Weights of a small transformer language model: RMSNorm before each block.
Each number is 128 + 24 x the weight over its row's rms, rounded and kept within 0 to 255. Layers, rows and columns count from 0. Numbers have three digits each. The size before them is the row's rms in percent of the matrix's.

# layer 9 attention output (transposed), 64x64, rms 0.208, rows 58-63, columns 0-63
087:134124122129119123136111108106134108176096131122152114176120128146142136065196119096111145114159145111158078186156148107124166135109141136150130120095162098135148130120135128129152108127146121
074:131105110093154122130155124164109145131127088102140159149113104112156132109121113101145143131112104099137164153105097096127132131164124129067109115102131139141109147160135127066113082149131077
080:131164139121146118119121145093105142112133124122106134089139070170070129135113159131115112121123114174118139098105122132152090098147106124088145124177112140139128135092167119113081160147113137
077:148147140097106130134104118113173092163141178128142079133132148127105139058130140119104119091147100149118114158145155126141126124098157155157154134119148126174162114111143150129128113125112174
094:157124132129145145131148110157096171119117095122128108167169114111157133166122088133173109166143144071147118140093121123103161146091128127093114115125143088106094140135107141141140094132127094
116:133135101121126113089111155134173102117149159094117126159148126116122121071126116117112149145111142164100105161119111117106143105090114114169145146126099075137139116122148142182115072141108146
# layer 9 attention value, 64x64, rms 0.0907, rows 59-63, columns 0-63
074:089163144144101156109103102147128161157105143143143129138118131137135106161195135140167104089130135130101106110150148135166155144126110134174170110121140162103139119086121129129150116129082151
080:152152153065101166121178117130119142165126122148160138126130153112126166113126120106116075126117140085139102134147151134135157113103130150160117112178139122133120133107097120169111078137153138
089:132132114106151129161122103138112161081088116123143116107132126147140151159150133144137131128155143126127166113120101148083104120087091122153131125115107079138099126144136080128086160121174072
111:094117140169086112133092146106157136140142123141135148104141109160106100127175125168122143105110096137156128118122135108166124121164141110104118151126088169106143140137164114082184142121118162
120:133133144155123171168126110133084151125136118150079121128108106143147119166156119128121168149174123099178142144118152133142119124128112132119140054112134098129133183156128128104114140123164110
# layer 9 MLP up, 512x64, rms 0.202, rows 0-101, columns 0-63
088:130140146091136179101092136092130135144136134114110141110128074180087108137178120164108148139113115093187121142152093146117114137126109150117106149095114112106105120114146141101121101115135118
104:144129160140148115127074134129147126130144155160095090130118169112097157127111092127120145121080132120135168146149124140091101158151188097157117180099145121154117133138108131146138133132165135
102:146161156131154139141131121081111123108145121145146067096128129134153159151147139164155070126162150133119126154129090142171184124120146124173126103114161130133118105135134160117165119142116126
107:137169094126171102143113185146137107130181147098151131114116164119114130113094161107145099128150116101106146119154103093137056115118141117109136118152116120157082148124128134107127131142121144
080:157128117147124142122125136170084174087082091126121138084143131150160095138130124172119129124146123146119112148137110138150130134148127134116130076141135148101143139102092094082169143096168129
105:123117120131132127151109118171144115137178121120132116097085123137092102082066163118140149149134094129164080128136148133134131164145140146096148119112116087118109163146146135117166151169124143
093:089111124126126119137102157144100110111106131146123136115187149147136118154119136082123132109139086081169126140131133131113160144185146112121190095137130123162152091163109140156120136141137108
096:150111140133181139161173120097114133133124120140125131081116122115170088103125148128173138113121112107114125166099135118145182127138122079121102126158144109119151115066125130140136176134149133
092:097156191127136090153092152141137165148136136150093120145112122116123140114167144111096131143136163084092115142114136143145149123111155136125144136112111098143132140099152093155134118057104152
111:107184181116100133115142108121139124129095126093126142145173117129103158132128129108124112143113103081132115100113152124120133149163132119134160128129121160140136151152046143143126106112076113
117:129121133101141159091108133123093107096135132084110179111098131130094107143107129124104117159112112128153117145111138127109127147151191135148138097133142115150129109170075128116071093131126094
152:169144136118152116147112112145097096128130113135140132128128095154094141184143110103128082134090115124130119176157094139142109095139129184151145146120124106158132158104157150118146128171084142
111:118165141108105164104146115173151099130134117126124115128123116122139151184156113100092110077099080115138167103108148137089119151122130135149127122137112128136104106128137107079062108133124120
100:161162105084096098141095142139089148122135081088105118116089146102142121142118154147146106148129123140101125140140111105131104126134157144058177123139131159110121148159143114162118146135122097
096:152103136156102204147132148102143155131134115112146153147072112085164121109130125128130139123131114120125103139173136111160123145156140151105060103141119108127155115136133111121132153142157166
106:163088140108192131123102139092115125125134111100138162132114127121091126079100121183115146132118133124112126159130123138163146122129138101131086153089117156165081111113139141096086119128121118
098:146128118125143138103106185167129111116121124104131164144125143124119113177109114138137158099106144109127125125170100148201115090154115137162157126148116146157126091116082101119121128165111143
086:168118174086181123123099169137136102140120165141128126114115148130122143139141113156111129141145118162098103108116172111162124114123113129150123141090139172111107144121134134141138209119157130
094:129172109123130167101073148119124134130140119140124095164099148106169108159141134124136113115144129139142147150094097100152120156125120104150152147152108123112083155106145102127071112113075155
091:109163132158115080131132112127141122127141073160130113170113128134143145165124113054106133127152178086117139119098149123135118123133141113125139176098125163097136108118144116118147159116093146
110:122162100114112096119104130123107084123144161106092107131150163073110143150122129122110067153133128084143116133143078105114134136146151142108130140128118113145129075107084123163127148119156145
108:100113141159126119095127119117121137104138117110174145120102128171133114144164146075120146103135132091156100146150086134099091130130166102140110134096133135093133112137111163176106119151140073
105:125124174140109136129124146142168092111122138144117157150109108158122119087151109130168118116105179127161156180129077081141147124143122148142152120116140139099139158125137099113130121146150067
099:114142131084109117139107145144119142170075108100102165130136162161097087117157105144121125115165143109100141140154079116131098098121099167142137109114137145122118164154095110134095148127108102
112:098161117077141103122149118129126106135109077138153121132123132150155117154122134115128066154099097141143135149142122126107101157146120103116135126134177107078162151101141149125146142158091081
092:119116122087100139120134138160161126154082122119137104127096167106118115107153174139110117096157122110155157118161093098096164140139112160114144112133118083137139152169159167133146122141114165
087:171134145075095132146139105146123140202146119106125090124136114108054120093115135129097108120128128134102129115139128086109134116146094108105129110130136128110121158134146132083098151136159118
102:120152162080125141128157156120105097119133108116101102128135121098160107180137095128083139142130123149158089102106144087115093137143153122097123179091147134148126103145142178108148132120114139
091:137099149114087127080121136118156130144153172102155161157078115082130129162130133150139140115138107160152115119152126132139164093126103122115132103080157150135093100100132106093141167129117124
099:138139136118191140131136144166100108121117103157158131138116091131073112120119140134127118118121149148152158119161138171128135106124166143114127087122143094124139104122191146120159120067125153
100:134172157134132115118135157121113110120111115062175091115154138116097168163120136132130117141141152151127152127127101103131128146134131133110135096180145095170125125089157096156076139116108138
096:110139181119167101128145173124158107125119078122118103097118116146100097140145143129094114170095134076125103158159163141103187138127099119140132124103096127115159106129124150133126119134141127
101:126079094113100139093114081114133122088146155104147148155113144086120125126081127151132152121134096115085111150157113145125117120173121158110124130107148117108138161092141132172088163112139117
109:107146139146139136122081095175145127131123146134175116154105105120131116070125157125135130158161130161108058118126108165129137135139132120120139175098114110122103149134148124105154139183107136
097:132142138144151110095071092127115134127121126083143125137151120110136112134134105119115139128085129177102109106154156154096104100106109140124111161102138084114134131111135070128069094101133141
100:112137145116150164074135145135118097146108110139157140125109123156112118152112040123101106104103101120114109110130103091100130142162157131153141197112116133151120128137148137147114145150127141
101:158106125123166173163098132149114088131109116114125140109117126148128128117094143117163129172111086101105125133144197113145134145128162113117098149117161095133146093152156134149143152096090113
109:103155145128159104167118134093092120126159164141136113134101100141116147104164160149155137096152174101107135130089133149141174117116138123142135132124152061144127158080125113131132109137153103
086:120127134157119104127146171169124134122136122095093176131073113109137145136149168109084095147124084087155130139112128130112142159102135130142135106085121090099124135111148136170086108143120125
100:108137126125117203097139141097109114157138134079136143133108130138131136124121157129108144103127115081114075159132091112141178104132119126115129086115107106147145108106149105098107137097096163
092:121124177133136113095167112127126080136123181168115155134110190126154126125123131155152133141158160108117133134118101109136126110160136135120114139132148146122141181116133070141143151082096119
095:139132088123128100127133153155087119138093140092125134105102166097147156127097134121176096183139156118155128074101135117113075112146123154131148137112124124126130113161161096110100121119127156
088:121162109158145123108128120156108153136146108135095151133136112097111107123041146102108099131141136112149110147140102100125090140128109118146134127061126139106132142126128153142119136161106191
112:112138145124148079105146129111152112125108100102116124091093154157091142100134141136159122075113152095195091144115112112148108156122182120133110133129129093117127146111121117111154168131144116
094:156172171113101125099098156150110104118124102124122100144136120101122102128087136155133131100125112186118079129112101158132131085108087129154093147132148123148142159140117125134107131186131144
107:117116168123136146120102143119116092136099109162146123147080142159121101085145131131119070100130142113125159168094125129090146159079138139167106140150132117149082134110148136121136145166114152
033:136121149148167104121078148134102128104104157136163124131111130154108120130169147103089149142107108090103127140166134152141145113143126156153130109068162119078098163112090122137125152126106146
093:101179133116115136108090124124119133150141081152126100123113142177081128158165106108147114083092139123134108136129145139135125130140121077165087137110107121111104130097090119158100152118101150
110:132143140118100151113137152141142092145074147144149123136054115111138128102130172120106145132142090106108125151127144118128153083149124089113171126115125106118150147084180129117140144160112107
105:134154119143142124173130112112154143139117157096146160135106162130112111084117127102114121162110154056113142131100125069105134144112119128087112155115142143139109184128155134122085102116123126
100:136170165123133063115125111158118137120164136136114098132120106124129139134147109130131117164143194136114127130106122174137139171155134155162122156124116109086123150153116186106171134129132134
114:139119122143125152148161044123145103098105086086139124108117117154110155111113126144136134097152113110097099155109122105132122135172149081156141151124130102093135130127107150121090167125136119
116:152158130121168115129067101127107147119138144093155130144117180137080145179145153095156168142105133154118117095151115119089097137141151111103122153120149119140129143120109107137127165116163126
091:089129146108119162121119079116156127101134076082145147182078115111107173127121129133103159127144142105121134114144109136146146100109114119098056144098144134137139151128113134128141127124132158
103:141116097124132132126163135134111121110147172112141145136084152138108113172144196134110123151131181101117127094155127112098066128121091161107095131129126098093157143116139129139117113128097134
112:117111168146131142140113146109146118117163135146147105126118076100148109142155132192123118124122108126162151148123095097139152145142147107159136107132161153154102089105119157183097160147094118
118:139113123158117111147110174127141097120152145086145104115109161077175109116090146103156125174071148101141120119129104172126131141150113105091149134114112111140156137134157145150145120157149125
116:132180121161139108111092097157118111150145134108150135102118084146107151200113097115139111112120132092105141120141100091100117129176126114164126174135096122130150159127116119138134136148096123
110:137163199149099085143124107134128128122104137137148153143125089094150132075121128118099117126149123121147082097100064143103110138146133110084141122136088110119150121123115154107156132130130135
093:121090127139141158137178139106105139091107132117123126111158110155117102158151079140073129188124146118104106134111123113139144149134134113131109132101182117135111113106111128174086113096102140
099:147178139122108116131138145152134135123133123157148135134116154129123133148143107141136135088111108127159125101158153114101108098128112126146075120145142156118194145102154100042120109160122149
103:094096121155118096134100096128114106124134132117138126114161110132139093139144107099120086106124128100112108126151140146156127087085111142175131141087117110087127164128080134154156174168131156
099:079157102127161124116092073135110118123138138119150156127129114110133083113134129153171087116132115124119126134113149077192118114119144162106134140117144082162133115110135101118120157165155125
109:107131156091153152090117146098154113105143174117130139126113084100130109154103121142127130105144069152136080130091143132133130109130094103107146103104171141125145124116142132124102189120093118
100:122142119139140113158155129128110128185093138157143098131163135103113128126120108093124097136108144140133147149156084141121159144121103135114167121099121114137075208100120150149101137159142106
118:098086149132137151138145094091128162098149150145170138104097163135162078141159112146147134135135106134062116111160109104120102118126147133132157118112167131131133114138148135107098132164098096
097:129135130160183098161140147138093085124114161143132101139148108116102152126132125139097111115124113114117180126088149103099078166128098129131130144109119155128100129068112130159105136091113117
097:137160153123131098123168129146119129091121113118184107160151094151159160113149128108104112129119193107155136082140117124135123135132141098107147144101089086101140130117148160150140100098102140
109:155122116120162104152130106144128110086145140109180127141131156128110088134103149139152107109131135162140078135125068138115135143155111108144115105101085127131183148161107154101098091133113129
109:128143130120115181149126135118065130133154156136100119163121097106154160153172174124170128114137117132134123122140135118113151136125175129141117139152109124109134106130091143126081164187138097
101:072160157145122078146120074139159114150108101111125103100119130117130173163123133103134114059102137135124166134129114130112143129114158124144121088117137103155123148118146137095130090121104143
115:160102174142121135157171191135176073132110191115109111136102130117146095151129120113120135153139126129130127111140139131144146109154170103133148137138136097109115142171126141163153111133112143
104:113126139112156179099157131137102065167119159138138154130163121110134109124150076106093099122092113143135157126143139072131150139127130140133120131115119133136166144136126136139081093177130144
092:099109128098097102128134119110167111134160105134129098163114086101095118128088151142094078068104124148160140100146088117132101135116127151138122124134109131071111138166132103148129134121137144
073:119120128120124124134189126098118177107073103141150163108153152112162143120126109102170102138099096126115150102136142130148149146164117098111131128128126157080137134142101172124141152134153086
106:147150158155186110170149139113133116160123095134091131111131111148120108118125178149132184155147127133113118104110100174124168139103130165132123110095154113123095101158119114132123141091141157
093:117160098112153125139108126126131091081170093123170157145080106139156117167172119086161100149098149149125141098088146099175117110118125136115124117135128111126124117109110130138119148146086136
097:135127071097145169129136188159142092120102147123128131109122137111103083104159154159136160114100143129152154144113113120175134131161130108121118154131152155142127163153129087145144150146099101
102:121104128103134147136154111133104110138098130105139159110148108134145112140121168097098130089093127141089077126163114130086140124182143125142125107125153140108100141121129091095156174136124069
099:122153165116146144152112155146132115165130136135110158129103121118119140087126129144098142128163127118177126125101100181131135128116091131096148186127081095088163131165165125122117108098143141
087:094107139132105132116110144148109130101136187095122093152153179113123133130165125089117137125139109136130103118116056114155113085131137105086096111126121127121148119161140112135099145088153147
108:130119160167111143118126131153140107120138114087143125104106076099078092129142120128143175125177154113150062109145129159131133123120141133131125091142153125129097165156104144115134107110144168
084:141145106087155110178096138117080133120152125106104137126085151100085154074129113150119092148145134132160125159099103151132103121133109123122152120134105132120176091121126072105141129127133129
103:134145131082143097126147086142116075103163114134170127134167129096126149131149116123117120175152098156129132106118133148133120129136107137168133191129181152093131108139138126137131116176129155
098:106094094124170180104097113109126093173106131130153150152071122127144110096144187156122149155124124116122128153115136136103154122145151118160103127124087134144116149103135116076123141135125127
101:154131157136151136128108096105125115133150169144092122159128117087134147184114168162134134105119147134113178115113123145140112123113140141140121131113141123151055189108113118146109159120156154
106:129144099135150107150133100103137097185140185158129161136136143094133129143137147121105109131077158101139128112123094145137140138148130115136109136068119105157100148147123155139126091161125178
116:134152126142115123123134137102138075132123154107156147067114192123082205136105160116148122097131162118132127133135100102096142114139117135124156134114125098151150116127126135129073129131138130
085:125103111143156128136098165181144149139152121087124149179103162156130136111185136154126115135153162099139144064128098153141151126143141128123124113097109123135111126092153126122124091139114164
094:102129161132146154116138155153109121104116058122122114114098119106161133103124170113149150152188132101124154105114112155140101120101165130146147175146121139109139107104161161159142115159137135
098:142139171128179103111144112169147118143106161118149151076165109125107126108166130088146140105125101131154143131136136187117139137122132115127181097142123105117177098132094104123136140151144126
087:151086114143139131111112097145101160093128118091132127103123126167130131106121106125146129136132107115046153149147103189151135142127115137130109125104113105094086145114098140176134161114143127
105:159114075086152150126098101147133118136114131113146112115111113149074099124155138141118121154165105132139153127107107139148148125126150087177098066103150108141122092094118138118124166145128123
100:127168103103142141139162154098121118097132129129093122108142137111110118129109142148148151105115073126120115131145097181122129091184133108151138122106188126122175101132122148106165159159119119
107:159155160108166148157132131155131127153169090155147142117144154162116121088107118113166176145105105111103140140144129130105119141142099122110139127090148128161169126131164159148087164151154110
096:115140133142115144120159124140144132111155133155150108134092126194112087153162184124120135136109140117127141111131145085160130102126118135138134121081086162076118087105159111112152153151103125
087:153152138121140134105140122103142170121100170106183117079088148131133164137154124177164105122122184093161141127147141140122115128110105113146124110129134100142127131086148109125113150109107170
101:140129122125118133141074130124106140113151102154158124173115152152123131136125162132151103135151151155103100170161117125154167131148138131129141131132108158138074080143125129090120123165060103
102:137110139139091134113139123110160099133142116093119124160157104080162166176111157108123105080123138137161142129129088135123107127094121151145103147117159146081116162085147148125080124124127131
105:097121155132130102128090101128103184094099096120098155125121094083143152107124160113134151149128143115116137122108094136166110114131110118106135121091090136150120143114151127131109189176096131
090:124138167144111101120137142144118107121113153121097141099163161125141150143113148095189153133141125106113117202110109116117144189099125136119138139140146112113165145116160125110103138084099145
107:128147118147146086130169121130135072110140098122159117092125125110075082126148103122106114138171119128121110132160147151118103134190148151152095108150140139108120116094101127155170137132151130
# layer 9 MLP down (transposed), 512x64, rms 0.039, rows 0-100, columns 0-63
088:112124163156099128181102142123107139094141141155133124132087080102115115163155119158139173079093160176128121152118116113126160076137121133132119109121129137151142145108123121121101150127127172
098:156122129131133127132158124119128112139155137073151145108137097166154121117156106120139074140176122157135106096093132129077136137153131164132107118152084154126141118091127171077106137106124113
099:162142115118147144160143114096101129153140154129130121104148122131140158097154147200140148107191106174149140141074157129128140161140111125114144099140152119165105159124131127126090129111136133
113:108132122115100126077139118108100124161094110100139112169062121166136130112124125149182133110164133136085078149116136170142137131135123146098106124092124161128144143118127119169126164127126128
078:159130173143140092134089140134110107139111138108111123142117149141117183149177136153111092149084143139128137142164075130134146132143088138131174108115149108128183154117162128126112135150104128
117:149147097153085069132111127132145119110112137143085128134094121132114150167133116100163164142160135133130170086169111169118120119142137151119131104138158122124113108095140105157130131068107109
085:133080115139135171098166107145136092110159124122122096144165149103116113093116107165074121130139136095124123110126149077161138133116114111118112089109139107148143117119125125174147135178147099
094:117105141097101125146159137124130100123115110176123133137168123125154119139127140107132113159147132128176166110165094117146110120152124114172118167137157120117077138087128116142174119195131115
079:119123094124160122102174123128146144151097091148151156127167092110146129178151101126128150130154094085124131083105122114116108117111150086107097129115119144107104110151112136108155127086156163
120:135105152127102103147105143142144137090135122154106145184148120187140167123131099092121120143115138160114128139106123162131127162121153111111134108111134110112102156113139099142180196097116110
138:140137162133092173112119111108148094106107108145150122098095109124119157104102153126180178098168157141065125106141105094088140117110136142133126140126152132141130159136163135149135115113114139
087:170133120138138122148172101148125123130132097088109149126105086146101118176156097108143121121089108137129105151134101119135112076141109185138120135132106126189151136111171154132159137134118120
122:101152127110122108142127128099137108131154151082133102131175137134153135123156114162184126111184136179140118126123134093148109171135130142109178143090156157124100139160153146142128111107137116
092:149106112141169133119112146127152123183155124135126125121121116139146093125119135133168138148187106063120109132136130118119139134105147131105142136141111168121087114118134175068131123128174170
109:154162141122123151145110136116104125133084097164156155109163093154154153135114128108135126091126115165136151108164152149156123134158102108118103110125153096162094127170134122138120107068104160
113:133147111149095122116147151159137126129106113147136109117124160103132137122121161063113150121127125134138143110150135137083127103131123131129125106165092121044176167106094138156121158149108102
102:139103120156112130163119109135149109116127134107153129116085140115136098076164131085144099162134069119130152151107140109098154095123112118142158149099125165161085152111144156113126123111086117
077:157083092091138139117143114119157145131107111148151127121135103125169125118119139125174115078138113138097111156103102103114132146148176139132117155079155158115085138155122145146111096120089162
092:130123138120132124172153097142129121153124117169131144086143082106135116141086112120141102125162111103156115096076171160120112102141140125101117126115122128150169144145124090091132131086169161
084:162113156130172148076133126149161098139116102107104138144164109123094149143135145164081108076133123147093152118109151097113110145113162109154125136135138142106094126120108108110093087116148115
100:136113115157108126138137152125135123121128107124134099099111114155138144093102112167180144136139097152118168120154103096161143135116146142089131123121106109126134112128154163135076137220126125
115:118128145151121149117113116072135158118116125134154146159092099089125129089097126094104156108133157139150140136109167136120157110115152136180086100120149138082129144125100118114150151171150162
088:093154131148094122102126130113109117111163148081124147142133107117112118121165115134116153143093140117104094070121145117125163102117163105147100150164135156171128177153084114127116139115156156
107:112180068125137120168158145153146158131144157076132109108112127103092112120125148159159152079148112163119146149143120135122135119135142115130134135148146132094154115089078137091141123101137147
136:131131133163132107182132123109160109124107160130135126152086112131145114148073138129150123143173115172164146140147114129177099112138109133124181104107163131113131106126158093091154142122101143
093:136130127100128121144158123179138148131063126128166105135175121133102151170124146138120112148126146132109144120137129114079134119108079091111147110130107083140142109169089140176115118134103111
093:145150115191113124124134106146128158115182133109127162173125111123107104087100091129183143154083134126144097120133136127131141138086151123144107150144160149116112076097120113118156117126130131
093:171116101158141114141150102116153129137154176108150142128162133150119155123114156114138105119112149074114169139090114133097082142154119138094137095127103088132066143109157109143111125128133143
076:111088126118113119150128165124143136151133100140111103139167135167105120149118100142103122099138151082158172146096131085142146126098138120112082155121099105147097085136121111152073124096123122
104:103126107103124100145107123101165093096132095125098137145156124142115144164113153124132143135092165141083136107150108125084185082122110111116131142115136129135096134107122140205116130109127116
106:115112112154119136120146120096125144149128148165100133171076126131151170078165124146126165125103111097125141137132159123113110113122121123127168155107090118089141140117170126110184117109126081
096:113135119086106101122120133143124120166102106113114141098139134103143109120090109133196107161130112120125151098113150146126121161140145122135106102140188150138146088128123137127160155133189174
091:125147136132172182144148132084149167146090120144146121090167116121070128151105151112114137103133115106142152122143129128095134124096146099119129098144107138110173114140087101137080130135119098
104:088103108136100079120138114114111124083096135114122081107142078146145130143109154117116144106105109081102115107125085161122116125145158120135126102137111077114094114077150115148106129148126132
064:107125135093114118114129154152121163145108135156124114106178159122115097138079147120091171099118151108153145132061123142130128162103133122130148121078098109087103084137133126112128125095137131
098:166139144168118091113132138073118162132133170079065131148135138115151155137116111141151137163119123144096137137096099158120091103112115148124160151113153108177112133140151113115132112108113139
102:118116146124131082125108163099145154102173098170122119129134135126109142115149140125159159152167133126166147162164136174136138171123081120166110144106139157152149140094116140125164136120156100
105:137131115105166149126092100118119145149113140168148113141138110102145154131153156155092099129122103127093148104124128090117168098146163146139126115135155165146100122148136110067101087111106084
078:146154129145112116097158094106117150107137169120151113114118094177110104102110091096157111116158124110127141148164146130148129125157125114159125115145113173153141099166143120130192090096145119
129:137155119115140048117123104135147124099115089141117132109086124107115094174128107098147127139116121162166148123114141162114134115126143083178105148132143139070135144125105134119125112161152128
105:164145142130132157123113126079086144143080123154152101102118144142114113112144103127127107099139104104131188106169148142144129146139108130174145139129115138143147110097089177136128079136111154
093:147156115139161173149116144112117094119123128115119107101155160147144153086141138134147117192151121099112083097093121097090112118130114109147137086171125156089108129117135161130115098125110139
084:184125084141133155109181104119118141142131139146147160139126143177159132116140173142148132114127121092121130134117167141153151139121121093107164101145105137156097124078145107135130111124156079
112:110152141085125117132182126123143125136125126105159145092100120146178157154142158119136123103140140158128127106156093161118142122146181104090119133148079128091127127127126151109107171146095163
071:117085144130106126160164150152095133110099144156159137082097129124129166116157121081131118134129127077158175113134137138120118151126147125142125105136129151098160116164070140101148124109167122
112:127121106145115144137091145127155120117142120069097123115157122077118102124093116105145116123118098124118139083160109118124098116114096152164140145132088114149174083136126106101094122121157080
037:141147083160171126129091115151134131167109121137104164096134108128119138124126075143132132124100099126104125166094112148114131110120107160166106148118127117118113103110107149130072125111100062
072:133119123145140114109139147139146155145109115165107068110130126153097154158101163144070144064091166127130130158096136144103145133150117138103157148141121142149128111149131140125093155138108168
124:141148133128143138111157170166142146134090083174152129128123124146128133129140152145112099115124080133155130153119172144146137159139154118090099169130108125089131131180130130136150156170124079
126:127103092115135120105090135125139155105110113089128096122121137147131108179134112103125103140125109091140136087099128139152109114109091192145109143099139115165107125099154110147089162108121175
084:120101094105152157115116156148152187108120085088145113090122140129098151124107128098087144114111091172154153084160157115113160111117161106110104112131120144111128105109102108130113143130114119
118:122123096124152127103124101108092158142167139155129166167175171103112136076110080150112098155134149132119116117114142143140129115106109131141091157112167105132109110141104157146117131079145147
123:172159116123171111129145109184144108141116149133159106082114125170138150131119156111146161110153093141172113101153150152130120128175122107113109116167100127089128117142144155111108091112131119
099:109089153151116131183146141094141121148116103116168158157104101128150169113119124131108101113119129150114131135123117097122108119125186121131096109129157154155193098133104107165148134105160141
089:105132095151120153117132145145155116129134133132141108099103084090115138086110136124086139122117084117142087128141101091141128145116178091125123175132131113081148087141117126111086084105136130
119:140116119124143130164145128071143120106095154105143118120125084124152144143115124107138099126147113112085158115176091106098136116144102148110126103074092096118107160168097100110143132111142158
132:094117114119193149123149095139161130109111148114081148158073122113114119150103131098130161117123136132103146098103108136135184134137130146109133155104115126149153143075142091123123130124141171
108:153090147118132116137131089143131091129155123100162134127139121147152150108137105125108051124089110150113120165128114143157121129110111161101122123129149132177117113127184179130123145126108172
112:103133131124131065140100101075114155116150126134123115122174129102132104106119161145126167134124090097137107105096114134077107119138157129146145122138092103094125128113099145121101176092115145
071:115148151102147168075114162141134131122149150150119141134121105111105087122132168145119141087115128116117143139104070146165132139093114123106130085151124118070137109109120123105140133136083173
077:103120121107155119148130167112159130133109167148101147142125174124160114123104141149135105133162128121136151082105097098081147152106128144112117181102086159099158121109127101122098132083132116
089:147099115139144129157110156135102174121148161107129100135171154148130101115106122126165141141117158120144155130125131095142141148104071125102178148128172120163132082111118094132094103127107095
102:130102165153129091120111149133091082156125158126098142100170126127152139155163128165149174157122137136123119113070120143127107180132137127115160146096156122177117142113129139142141156135132155
110:160115105099114153103119098130120133132111138160165122161134170140131126151167129152141076127119134119110157140114117109125143115165131089130070143105147134125043144157142139104122100125115147
092:173116126087129138092155173150124155093150117120193133146118126113150123149147148115151127133129067123116079097160121094142144111121137112123144121152134133138166089121145131084126113093119120
121:166121120146169123146141153119124127145131136161145131134082135136094063187123117100143180117120149146143110139137099158134186134126107107120139153118124099114117074157106132119131148116142154
091:120091170107114078141163116156127152125138133125113158109188127109161127160130110094109110139119097143127180102131130136076161151126090151138133125135179167131151133133133105130102133110129112
082:119140130126098201098153118129108093139125118106137106140148146131114136110068128118085178128143152141125138145106158138095129092138116110135111140128115163081119100148078144129115133129169149
145:149139157163089137126090095109118106129108112117114138111140092113158135123112116141100126099161115117143113157146125094100125128110181190119102139133129151096148158161103172092120118172115123
110:121148165134112184090116109132107120150136104118128115049132118157144160159139140146097115114143148127122134176081151142147152107151113143115107127151124145140142157107145153152098164155151111
096:146130082127140099092143148112123135143096146099167166124098073157135091136143142128107146141184139121145115092130129130132126111132094126145100120173134122086128110124097130155091144087157147
131:142127157127121117110124130132144101117104141130144109116115144128167065148110076183129091089093091142174135130105111085136161123132107137114112128145133134078131130135090138168128139143124163
095:099115140157098109173108149130169175134127110112089118172146120130134149118115137105147118100150128104130085091102095186113130125108173111133116139136142145125118129141110125136170134067114136
086:178105154123116122137135102110132110140098087141062146123101113116127109107105129110098122157105133136174143165129147117145117122153077137137122121157140124100169142150116149155140119160180090
060:142166105157141117142119111114142109116157132135092129105128125090106086172142158098128102104144122147156128150143105192155108107138116131196151118106109122153144131122144155113104152136096164
094:094077167142105124118119111139122084150192156101146163132101111132134158117129159147105154151183148122108140129141130126114127169132125112145139156086100143133135127115111095157124139167157138
091:155126080185125143176138117127115141165137130126098149120121134119120110078106133139180106142128146183123127168111100177091137146131121165113133161121142140145088148128107123114150149119138121
089:165103141109123159124125130118102098124142105131123085150122103131113118106179105155122122176153142095140125125085133110143142134149154121111136087105122166134193126155174136112138077110140147
108:160164140154144094137099144097098148115130155120121112162150115156171122142163098140195107164139146122117155154124107145131090161098100140138108137133083157143141116121115170140134121146156116
099:135126130067139155125118118140146108142160147181115074105136142145106090136134125130162205129103114120095078164093139132127132144138140125146130136122128135134139160098109148095114135125134162
085:142153091109133091126114128089111165152127098140122132075116121155166081140093123154129092107144096080130114126123144107138174127157174126148175144124148146142102132101108145129132125149104130
102:134115137186128093157131142136169095113138112138102125125157126099128119152146194087137132132166120127128162101140125157139059116112135143113148135120118089097123099109123116166128130107091128
072:132124079136103167124108173144119132181115099128141128146123154119107146095113126161147128146086158125127144154120172126108095140116122100138115150080128131090138158138141180139119185129136141
107:125131151129172086129194139123120105123114156122167122116135113140193121116111098129090084125147162162107143112113136117146128111084131123147124123124107122117073112122111128142091113094110159
093:152142127138097121108133148146109149118126091119107162098108099112110105099070042149109117127108112112147156112175156086128138142150139109128123095114140130130141146102110148107104132161140123
085:093113120122103117151150164155146151121092089117113120181129122099118107087088168088089159119139133146148127129134138091132124114118130123129120122130074123069168131143100135108115117121129090
099:145097161110102140059112159129133118119143135148156096164088129138106168144147153169113142078145076095109113154153117139136136109139126128157153097146146141175138141138126140101134131121118113
137:141138071121135115174103146117114113126089141153147120110142118130099129102161185079105133103115115131164109118103153090112103113128126095126107161120159109097116168116100123140140127096101099
084:107125093117114150138118130136157115138102128156111114154131129139105092092123071102148145118095104132112139141124189109161106143118122113153107181131117145138150194135095138128123153170139158
090:137158072113097141134157109141147157128118123154140130153153111159114116119140134124100111098192104102173131125166116107168099121148128112115138120143114117144109086139144115149132118057117105
105:125142140128107110134121097167147166116119153084150127170077129146132093119133169130136132137112115085090151152110126133128116080145126120118146122162073153084146144091113150109131096098142119
066:101112141113135145149122107111104108096157148093142148125154178101075099122096138119065090157137091092114133135134110114125101165134108164097147154118139132108118137134081126158120133118137144
103:162153162081114122168154129114147130153146139144087140148138122103134142138134115115138183159146140120125098114082130142109116141120145130117165142105142144135142186107147096125146153089181163
098:117090132124107095116165121089123125172114121136149123131156153107083123120131095091146117146168156122164154179116148165101070122090151111121126079125138165138140112137118129116118121126153118
118:107211118116101145189120143121128147129097141107146163134111129118108181150123135121105144090128125137138107095103081133160131137149143099138124140135169131139154123153104110129155088125128152
081:120128095158146158157165134119150101156135155107099110162086150130085133076131156130111107148124162123142165103157117124120129134091105122149122141140130118136142067136157102141132188108123125
069:192117120142121188107135135148120139139110165108162123147171157086151132080143121123111147116157132120099145140096108169125126121076115137159104138125119119142123159094133084107127137113112122
085:140114150152118096087187145083121114159096157114131116110102109132156179119150108142129150113120117088100115149097162161114106165172097132117141123106146147139167143127131133145103137126155114
108:095107110142136124136072118101139121120122151097129178120110143087122111127099117145097116131165084136143094164155141141160131118185112109097133127097139109123166161136101117135151142139175111
096:120132097120129148136189165146142100149126135125165124099107115148111042098137129127129163116127108086110106119164121120130141174133123139122096103125147102126120113111096121095149096118155149
084:138085101081152164118134143166126179123133118154132152142063130142120116131118097140109091141115144150098099105158142131176141122117165105121120149133144151132100178093129117139152118108143144